Each number is 128 + 24 x the weight over its row's rms, rounded and kept within 0 to 255. Layers, rows and columns count from 0. Numbers have three digits each. The size before them is the row's rms in percent of the matrix's.

# up: layer 4 MLP up, 2048x768, rms 0.0859, rows 562-583, columns 576-671
# down: layer 4 MLP down (transposed), 2048x768, rms 0.084, rows 562-582, columns 576-671
# gate: layer 4 MLP gate, 2048x768, rms 0.0825, rows 563-583, columns 576-671
up562 095:135091137143107162155163127126097135129101121110128146171114143100156102149131142085139140124162151110117147149136146119145132135121109115129115138156099161105134143126180146138172145142120144120118106117121121117139134159114084128124095123109145131160149142152102126133108110086116168082
down562 096:166135118128093127118131147092115117130118126146109135112082160089101116182091139113103138147097119087105101179170131098125109160138151130125145118062124136118153146162097080108137182165111125100179101110179152138097143123117106115100113132134129132111128144143138167143131120127044122148
gate563 117:166149161168091138121139132162118121133173113168154119131117131112130120152114125129148149119116141182090102127169129146120150158105093145138148138148135126125166102080148089084131181141146148118139109115145148142137131152118138160134162129134125082121132149126125123131137131140146114154
up563 106:144121148100130076099117143088148111141100098139138119113145139144095149153105138097125132091104167185126104127116118235085158133170113141118114097158141141150149113125146141162112089162125110158174097145108200118150148139088098151163112134113134149095086147130146126191089133107154102111
down563 106:105111108146160116095087122169178150113136119107171131130102115159095128174101148128125126127116129128156136101128119129123113121163148107136165137134124138058123131120174108123124124136094123124139131150146129098108176133099144160160117172121124148080088108131168095150126123125095132079
gate564 094:122088153119127119081111122106134113109146121109111180123107119123113070148131084114137154133090129120085139116097129098140112127142087117134114121153121126096161089145068152188135167153131151138198192105163142085131145095142105114064118124109171088144138150118103134122132136114163161146
up564 100:133094120143142123124116118107171104128129111141130148151139120121129105181125170122166149116115085125142132124076123110136183116145153148079179129126096132074138112161129144121092092132092140104104127136115116135101129119095110123069148123152138125134151095130124122168099162047135123115
down564 103:145076106119119152129129144128150143125166159129139135160114134114149153110121168116111112122120136121133124117120153098187136102152132099109142141083121145125074152141099124143109118120106145140111119128155090101110067130133143140157115140108109101131136119095142109130113147163130148093
gate565 108:114121148122119109126109145155136126172123173133156147108118174130096148183125180155109133138117120129138077129091090152128160148097147170149114123120092144087156126161140130131131120138114119169195167171108110112104129058159125051137153126149128124128157170141123103097146107115139091108
up565 107:090121155097081141134123136120126131142137113100133083146108142143131136148148100107160112130122141150135107136096113171183169152109135146111117123118125146095154170147148171122106132098114119097098145136053095145123092131130140151123177148134130127115136132119113167067101151100090151128
down565 099:138113156109093088162146111129143098090148099109074151146115143108138171129090120142119112120128119082098124143117106103106137093115125137134105131112155133186163124145094116126115154135102139132103132138119159161143140125104135119100138154070161127150138152154103140095111112166162127164
gate566 097:135154132145169133151137112133124100123075117153091156131148113132106107121118119122129146111121129152169093146124123156133116181108113148094143107102144182143174132142107120136124103143128133124113086144142113096093121141136114127106163128117084117080158160149124075112157131107182108151
up566 096:141132107158154151085156107100081136138145142125155144102088126114144122153123106131127123152110171160112116090100085157100123135097108149137060123135145107096137105150158112150168146150134169101143165130118134148115139122150156162128109155109158128106134138135136130146171136152107144157
down566 095:097138104122102142119158110169124116132159147144137136147110226101137104076137138151160113109104148117133126115146114072078136128147155131091143157134090157127137126094119123102186147135152140125099128141129108114126108128126104137129094094128129114129148136111153160129160118129123120123
gate567 101:109089173140156102147122143165148155098163137077191134138118110118126113155136130146130121152140129157168125122135145117144103083153131136112134120116128091158117132152164088125125154117142146151137175127170160097130123145147109153128174116138098121139136126115130093078140123106157151130
up567 089:180185135128134109140127109114117088127098168097100078078157187116181152118116057089136133153130174127118134139146097130116094169128145109137143136141145141119132124125075166121120115153112123187113115146117125134098129140099099078156060170160116149145119138134130107130121141117127144140
down567 090:081100128131163091129111151101111126127129115084136147119144157119111087132124153090163166151084144135156159118164125090145114143136128086118112141106083125132146100123102118111112178176130136110135131078122119147105122151124112130158175129095106119098130164159130124090107094156154137123
gate568 093:114117145133114122122150169167145142141138128133108115129128141099112174164170155147128113120118117126107122091137159098085113127148124134123156151136169125145136126126136124119154116102099112180131145133164151150090135138131128128168147128172136130143109094115147087150137120069094089134
up568 092:121123136128108151176113094133133108095129182119134152126093102131133153134129177146116121150075117152136149095150134139128092112142127129137177155153138133117131137103142139116122124093128105121140132123171138154166171121117110147126118153136115110132129132168142153127124148085156079124
down568 100:118099091128125115120159097121112128124112135122090127123115173123083108098166140131120118090131134131116169093137141110132105116152124115148103152162134126112163138134192069122116101161092147132100087108109078142155129082137140188091130130123119147107114112137072119138133097130109185146
gate569 108:126100097104113165047094119148102125132134162101141105059107154151151134126100114162137126145142101112145179123139129109113135153105153112128135149141117146095102129176094136115074139101162148135136151119112154118120135102136115117119109129176132114115125116117077127069097142106084121110
up569 096:120093122122102119149148148126139157136152106121108158187147158163099091166096100103103084122142091135110118119105148121156142138109124093143147135184114140144138158112169133126112155143152140114123171146122147161140133077113135107125118093099094154127127159123137156157108145131138076085
down569 101:132132107154120156107130155113128204115155108112213116149098144098115146103135103177143108152127101080116108126135108104186126168136120155112120136148129126150135126103137122123166148144143103143154112170147175112092112104188129130165113091120121131102110137092135096153145144115122099112
gate570 094:138150077137138101105136168095120128089154116173120136125091138119148133162125150123151150161157153144102100153124133114192135119147118138123110107158140120128172107101163104143103111123121160083128153132112151158176120114117106109113124185136126085103138117130142176091157119115144134141
up570 096:146139117118102129078126092108114111126150084157121125109116154133117072099122117096150127122139155113154118162123136115115100166136083160157147074106162096144129151144108144072150122110139109140118131092120116150132149116052134143099129152154081151123115155135106145122151139126101142120
down570 096:179144131156119176130123175064122121081137119140141118086130132151140145148099113150122103138155124159146086128131129093081136151116119127201114122143084114080129132110097118124123108131112109137139161112188145138147128127134090145106140129157122159136102140122145148137101184140110160160
gate571 092:121130091115147167141146096124129124083119131139105078130119127148142150127128086138134101121104106123140125138159084129162141131123153121129117156158164088167138138108136142116107123144128098098113109100124140101133105116133148128164127171129100111124126110132179177109139119131111143126
up571 099:087149164123112142131104133141106131142078079112113099156124123103111115108172114108171148146134118116111171104128153169105124164089160130168133133107110121115143117107146101159132126146116152113083158156111157115095120125151138161170104091130155099142131102124125128158155148115123121096
down571 098:120109124091125140160137118145154118119103109162140136082153147096107169107128127167121144127155103140099127068134125092128128139115124138104114149155160113162119162127127126081153142117140114129125121115111146151159129176126142125113124134164119139138157141142138139128111120121119135157
gate572 093:081142085096161102134132125136158114107159134081137095146126122174138164088123151133120130124126112120089123136147126156161091116121144117179122117140123136109139117141152111120084135142123107166143155146119082142105179148156130074104125143129165135161094122131115150142137122157116136127
up572 097:124148170125137122175115117100117110162180153130125187143143162156151122115129106133061140112127132180117096109139127163129159099155090123148126101128128159123130127116117092140142142110134097132141076119109137139107139123124098104156153150132128133109074155114117134154162139129101117103
down572 098:118117160144128118161098132182157092153106130160137146171193110133115130129075124104157130133086105111129117159149114135156112135129085147089095138095131120150120104119144119122154116121158105141106119109135131140114089124144102120120114147132079102114116131117133113128122147176107125138
gate573 093:123108146136134151127162124152148105094165110143133134137121117119139122188105140154132119092153171135122109121178100093139109101101122125087169135110119109110136143143131089124097107114122124145106156105147087107123127080096109092127140113087132114128116108154104149151092132153113129106
up573 095:167135165098154150102117095066100140089151150134105157124189162156112147080106163131158128163136104140100128123142138160129139172108122150129152125175122167146143088139127148144102124157130136181116141135127160145149113132087100104162107159207094096161140134130084153171129170160072114138
down573 102:117161126120141147174205091109134140118136150129142138143124161180117144122098170173130108132125133094139166148139165148133082142131147098158146128129113129103124101116118165131140168171106136131156108095104122106087125148092115141137084124110152183129120077127139129128111134138156131138
gate574 098:152147135095140148129137141114142122113154156115142113136160101128117162146145137161131109105103130112136130130139157110153137101121139131127178140127136094158154088115146099134110121118172103147104143118127120098099114132122096098127122108154159148157147129121132124175135086138141102097
up574 091:141091155114115106124112105110135100114115158105117096126144109124113162146133119121114154143125120104140116123123130145156106122100177142095141123148119096146149152138114119139122125124162122148104158096084141103154111114079106104116131144108102138108130149130128130173196119105108099154
down574 100:103123148135153134105115100115123122153141145114103095114149149136105120157132133114098124101150139084142120083131154170146140125131109130134165137122103143126142130091154112129095133123170128103132144134102092116115126072138139139165141091108110169134127123175108146139111129098154094146
gate575 097:132165164159120115115120136155109098132143109091112115117182139117115111163102109164143141125145153093099172158154132120116171139125149155133143206138109128141121144188160155098156152110147147156127137108171116101178148173120118153171143132171099123144146120092112119083143110127137141146
up575 094:120094145141114129185120146100119122087105152131127123131130096135178132116104149088143113155084136101151134105097127117171137105164150115090162117082141147108082084121146140131137128100132143125150144123116137105130138144139123133166099114136144134135164121151156142161160120124084160126
down575 098:128105103092148136162150152117092121113143172119122140147137119179138159088115113073126126082095106171126111106122154094121167130144135106120133107108143113107167088114138143063111161120140138083138182143149151105157132150136162112126105090117135128116113120121128110134195133127120132144
gate576 104:096111110140147151126165119084100106140121147141118119086104130089195127132132144130091161164099155152161136111119163126104141101141115109131169135091160121114085123099155106099122162129089140104101127119156141134123077116110123101120150159142152102148133113144155134172122131087108128130
up576 102:104147099137132137118072078156131134143144124107142113147157125132127117127144059106156194142130106137114114088117113134109153142093106158140157145139154103150146129131133092139174150137162115114155110076148094103100135119116150160158157098085140114090153119156136132164118143124141143159
down576 103:140105150083095091127129099144159143119152138151071108122110142110133163097107099144142079107112115126110088098138119141098147134169149154082094143115182114117099122148146153144128101100150155109151098100131135116117132117149103120091162111154143124130156128171142121116084117157133145108
gate577 096:102126080124148168088151108109108160140157149168142132136128114105118148120164095125082145125090153123129149138155155121093093158122102152149137089123129113144145137107090126124130099137147081126128145110146164118103116142143138113124124099114144098134156131139123146103168175132107126168
up577 100:108159147154140143139173088151128123139153107139152140111149112082133128131159143141182112108114128138137146135154094106123141119123148142123099143173131140116123125102177110111061106121151173144134109139131156095128181122160095122116159163079142108123150129159144115129076111106169153112
down577 099:082106096131140116116104137141127171124147127151158137164122118079090079114117145103134148109139113093155133117127137082118136151108096121185103127129122115098087088131098158128118109124099179141142120135151176110126134094106108127100117115091084121125163155142111105125142108106142138154
gate578 105:159113076119137167157117138133124135136132146095104164130132131156124117082126096140146121120112105183108136165151101115153121156136136130130108116138092141165105075138128108140103109135176127064163140130119145153123113120127131128133160085128157127119141140110116123130122147161122142147
up578 101:147114121169103134081112122109115081098124087114131133113121144111114222123111111129112163150140173115119152058099168101102128129115117145134151141113118151156116141144163110128125110118082137160171112109100121136047135096125119123166135147144089071127124112122122136134085135150118116140
down578 102:154132131132147128143079141157114086133137119118121127135149113095165098111122148143105118124137146133112128123106130113142131138130156119123114106178114130109100158148108147126137100127138104087143128127055136103109139113114120154125128153096115127101169106087121148133132116136135121149
gate579 090:109117128109144100098105160085108107177181094163112135112109132082121096130116187107145178126137113121089096137127160096102080109117107153149120169119094132157110102125177104065116126169118101171111136140128073136088102144130073135128092113117124071136155127124128111153126168101157152110
up579 089:104132095136156150094156147104129157086150104150128136099137107095090125146160108167133133133088111139137140147147118087105113146111150151140086118108098112124137077095160124126129131130105122136109153099120098112145111117123129133114125104154111142124148115149155109118095134124137110113
down579 100:111159130170117111113110146129118105118083186109126146159164058162134096131115113177144169101110125083118158136125169122149128169119117134168149127079103114067127093177130131113130101081140136080122121139114117123145133134120131099130130067127156136161088149091070112136131110124142145128
gate580 101:110085103101141147184129134119154075152163120123123141123108146141145116131152136144141067109160117126099153141164110102125143135135106128151110121108148156137136106132126079132126167143099123093160156111084094116073131133139117163126140121100072162153118115115112133124145129105069153144
up580 104:144149123158109111116110115118118116107093130124137111157182113118141112120122135104156151141093149095095100093103164132115133122160100145124120103154151144112103075144167106193160091118156144121142130139169125141135142134112125150132173124132170117134126129168140153130140144119163133141
down580 108:158142157121105128131043082131112134170124102172131113136126122103074148141139132112117139121146126124131114105118106179128117161133099153135164093157130162136164091106136135148117152104148152104098155185145124110129106134126131129160152145107129143143127125107116114124106127082141156116
gate581 101:096134133132159158101139098144125148078182175163116165153134115126118157126171098115118144127141132133138118110122146097066147117133140128104112118088108082163103140162136144155155123128123119117146148132137173141123127122169131137142094107121153123146146102137131143085131109127114141140
up581 098:138128126157117088134112152138114116169135121127214102136179117108149116118118089167124138088156134099136174086121089182108145154142134095138071143115092120143126158107140149131168147114126075128126154128141135130153092154112166068138089176138112138132142129116164110120163121135101148103
down581 093:123108089157139112121134128183121174125196139156129119155127129129145132128093143146124102142119205153133109077093141143143118135093154173159123140119139112156130089163110129131140144157185136117128107130094146095128151091097123116132156165130127119137170112180133128138117157108107182128
gate582 100:126177137167114110128137169128119122108167064110138095120084173170150146131106105178138177153143153156142135142188120149166156144118139121144139067100111140093137098154108131105095113129136116124101115151154128181113136145157126153157108094150092133137198124153128100126113123138076137109
up582 097:134139126145150128125131116141132172101176100129148149109108141125162132136138139149088130184128102136142093133131131122096098116101134105098138105129148108123152129142146110104136116120135134132150130110113148152111111165109146133143140144138085134121127124155138146097121141068141132146
down582 099:104110147100131130109103127127106129131112116157075128119109124119141058089136151098108141131139099104150114140143089167142155153131080109166148104160111141114154141151129145113161145138147097142111162145103117117115108161136128137118132072109134119118150118104140114131092072109128115101
gate583 093:174136160086102091157117135118123101091146137127125137133104158107105132133100085081124168153116069144150108155143103147128115145106137103112086128139115132124158114114164099118119138153116165106127105160115128120126093112148096128140073131171135152165110134101137153128091150123150131135
up583 097:142167098143110169159126114117130147085108131125098133140119113101159094125136139079105112126108130105149177138090130162106178111136174140103114138079127167138153125111100129136098147105137165150103167127115144150129114084158100149171083153127100135122143124148114132138100137143140151129